Part of a small language model's weights: value embeddings.
Each number is 500 + 50 x the weight over its row's rms, rounded and kept within 0 to 999. Layers, rows and columns count from 0. Numbers have three digits each. The size before them is the row's rms in percent of the matrix's.

# layer 4 MLP up, 2560x512, rms 0.0328, rows 2031-2041, columns 128-255
089:575479439571514465444530433558495507536555458623538466495503547431522556563488524531478484472534539488510519527487521477547398546489443524529492524489546471498588565513514548577531496481510499503562407494494438512519554488477477558555502425586435525557493539492485399469517540527409568518398612474513496492477525542543493525466485504403519448495430493451492605553462589438563410482458
112:390468542566556481522585613401510495598497517492499503512628510483478459482525469482471470474504535531429532495471490443487448450455376475585456493511614520522540531548553463456496528566484552462607479608445567488432546504517538566437473504523499508448458515472496475466540547544549525644580504474510495563474521599572424589413491500570528492518499540616461535402526542568545576601445
112:456580506508513506499544568604505476584519548505544479519504513525491547483477484450579374468476488516575552457526517546425425588481475518451399422552563500525593457329491560565482583554494412544526462411503557535497471552467422540420501446536478537495426434460500404388504455559566478558526480497595487517487528473429528540539495511545522405532458524540571483496461519542582516544557
103:549500572495484533534525471432528479495511521569465526495568487497552488452590448482580504552451524443508419485483517576511505573446497487528544500409412454534526516489618524473517452465491444485511558528440500528524503411514575461547505496461423504459489533506431503607532585513571606448477480460427534475450472474519561463571498525461614537486448506517569547519476436547424476533511
104:473413426491546473497491367477564494522556433522579498510395461516520457537442471557524479518554594469424447458471487487567459517435431466495439527482516516479535466493500551482400449461586495488606549518513529492488641504493478467552486545490522419441551556470490458457480549534502429435537443504542435459542375516478435460466510517535484580477438524529494502554389429533529427559519
086:486508523580422529502546508455434528552491410559468509458484541581491409545482518588527530502580503459552440531461575468521482517514511566542467587475441460513534447408490439570492547538393497495451535550509502515575464541540447569446538520559483467406564579458434527521526561465440495480437494450490459477590489469557519496534385584530583473590484593515490485501486453463473538495434
059:495443532460574492469550482510442502507587410570537497495455532498510505490533501571501579423423545567445455508525502475612415533524533599458388500511462460576531488556425567524518502504589518483574530480472470493392535502555396506496509528359547546462512595531440486438477443460532483506441464492483579474536486480459523432429483442462568452440503543400573419421569459569537500605518
105:470398509524531471434440466496549494559609466413509532544524498498481528588521511470427454600553551474545514524493467476449430439582437497556522537557423536584558396476496427433394464468529514418454450565571439537569623452522462425536451504521420526528567441597545464437427489620608522423555503537552486442626578491423532491428505561469463453475480514494504508471449452523423488450497
107:534517537459452486577516494514493485426469453493473603517546444453496456516441492500457575394537418490395506458451555426497509440472565495484516549451456568501471532593450457444497558426555559579555518448531509620448534575491517407545521416505460503451461517558515546562509516611445546488537337474532504498525522471533519549580463498430489434548575525465477603518575541470530485457477
107:464487524542492477490541567597518470554542422505518526514426538513542414541608582559402447514574528495450478525454575464482488495522431469501455518530513531400540520513511523437451438548525458488569540504528478451541381399517392451536512613640498498490436422435499496503479517515529478536434559567580569456455421501573581539494501572483511542505477429495483532452427591492485446422636
104:473651571543557442534518513488473515532478536548515512531547458497432426386523513549423526493477567526515444560427422554472454552417560580493510538491488588571575571561488490475551562507466482509540524480473518621553558494515555565510537428481542561529433461450554575469458476539403455410399476476438666430513550414539483569572599408515467479434472496517386505451586513530484434534464
# layer 4 MLP down (transposed), 2560x512, rms 0.0328, rows 2031-2041, columns 128-255
097:527497477514465485425567458482423491537516538529514591535510474419540475467489449521524333498536534612499587470499453625543428445558441474539371461373493553574495459475482587590463514511435490481546536591406458567476496573515499482496467513525516488521601536499562494512529536478493502495527556507403376467577558517487520516498458590495501504543513470492519605440505541487523520475477
098:493503469583435498509533448401502474449514427435566495534533483589503519511530454363475445556586456478461466465519528542515486489560415531501503572494473603477485507500499465416538567537463441456576463570512410529528531575493527585513482568512452480411445514578447476495451520508528470580594490491476435587535513524441465476482449553466520430566461484467486460508505504447435490574565
103:527515549493533558400526562452513451449523527620480495479512484553502498555447501519521464490482491582513451613522492540443548508488451501446455537632537486534530492559513517588494462569490528548550488526437470522504447473492524549587614569517431382528414442501526504549522460482478529550498499587531484472589505584433457513530490516524537494524597586511401423604440478522494448556526
109:438545624592509468516528501558505480557481557497542367529510523515509449500495522570528501510498458485509441452531502509413523546465436552518497505474412515599590504481611584498480524433583567468490501525465439453551525441495465472544519496500421604538492584508478454566566535362547565546515450466583500443365575524536573492545459441484543575561486547552626453417518462500453438560530
096:363470486451355537494478387428512478469509509511482487543405398505576565484529526431413433562457616448563413504431494522484474482527522423513510521463560511518536435469493439550485468466557475463482495543525459445517493585531509511436563500497468529560521546552590530521547415502402459450492456546508503532516489455484589493589463607492463522514449519503579535557499525504454468541436
096:327476537476508498564564552526489480570544578593534498582491475566498436445513477525488521488607548633421534598517493550469460466451457510498479400464407588476496548460442445470399480413549471480514474440471477503568611592488467445482496504572536551387543549597490527504435551458460464534481514561475538574472486410497441522433416489522576431418392481495459523459585484571401599518467
054:535496499433480464509495420488555540503520482499563578538528430518524519523492443482484586482473421552454533529502507428595506507579449562533385438475470456552486485494509569538516528506485461509499412458542541509498579445567543534418491478463478551484448539553446480529464427516488550486516451476553472538568440459397419465480445484468554525544448481464425475404558484481535501474482
119:505407539475443422584457487539513519575563509492503532613462470503486557453452480479427491551488537513537632537604481452442395501531535435602457529496472371565516488456419454513492484394568537476489573472479424493462502463490377413476441493494432554548492377448506505475526540502594536467532476531537546544483482550501512405488535419465605441514497450531505493540598470435528426502516
093:470470575517592443532469461475509401425483496526473542404582451567484466492387408521451521511539454469466510463421510532450499530483554510548511607450440518443446499464477580502540520531434489651544507475526471515508505576514489416461475480502367544456503561515507471482446471519438522504541483502551452425543444562552502494490549549508558482494445504457454563495532555561456542529520
105:513491494475394536496418521455534439574524510577548504474501473554539484472515449501475497484544527516531604488498483424500424472498478493475565505508447595512473498502564432531486513406498571441532521597511474451437471552551407557566462412553548518551519411443441457535565460513522439454499523466411487631477402440556509521457531549416415553498511380547472543411430537490538558559459
093:571537504521492573472561486477531536485499484526433483396510514503531538467497488550486579526485563474639496529487544430497487570509522587540581474436489556522508452511527480518529491499493517444611510473556497472510515573517408553555437530501539415543372487515563535531489531593527440440402632505586483606469488517569417503443466483390453457526496509490452467455501437501499517536530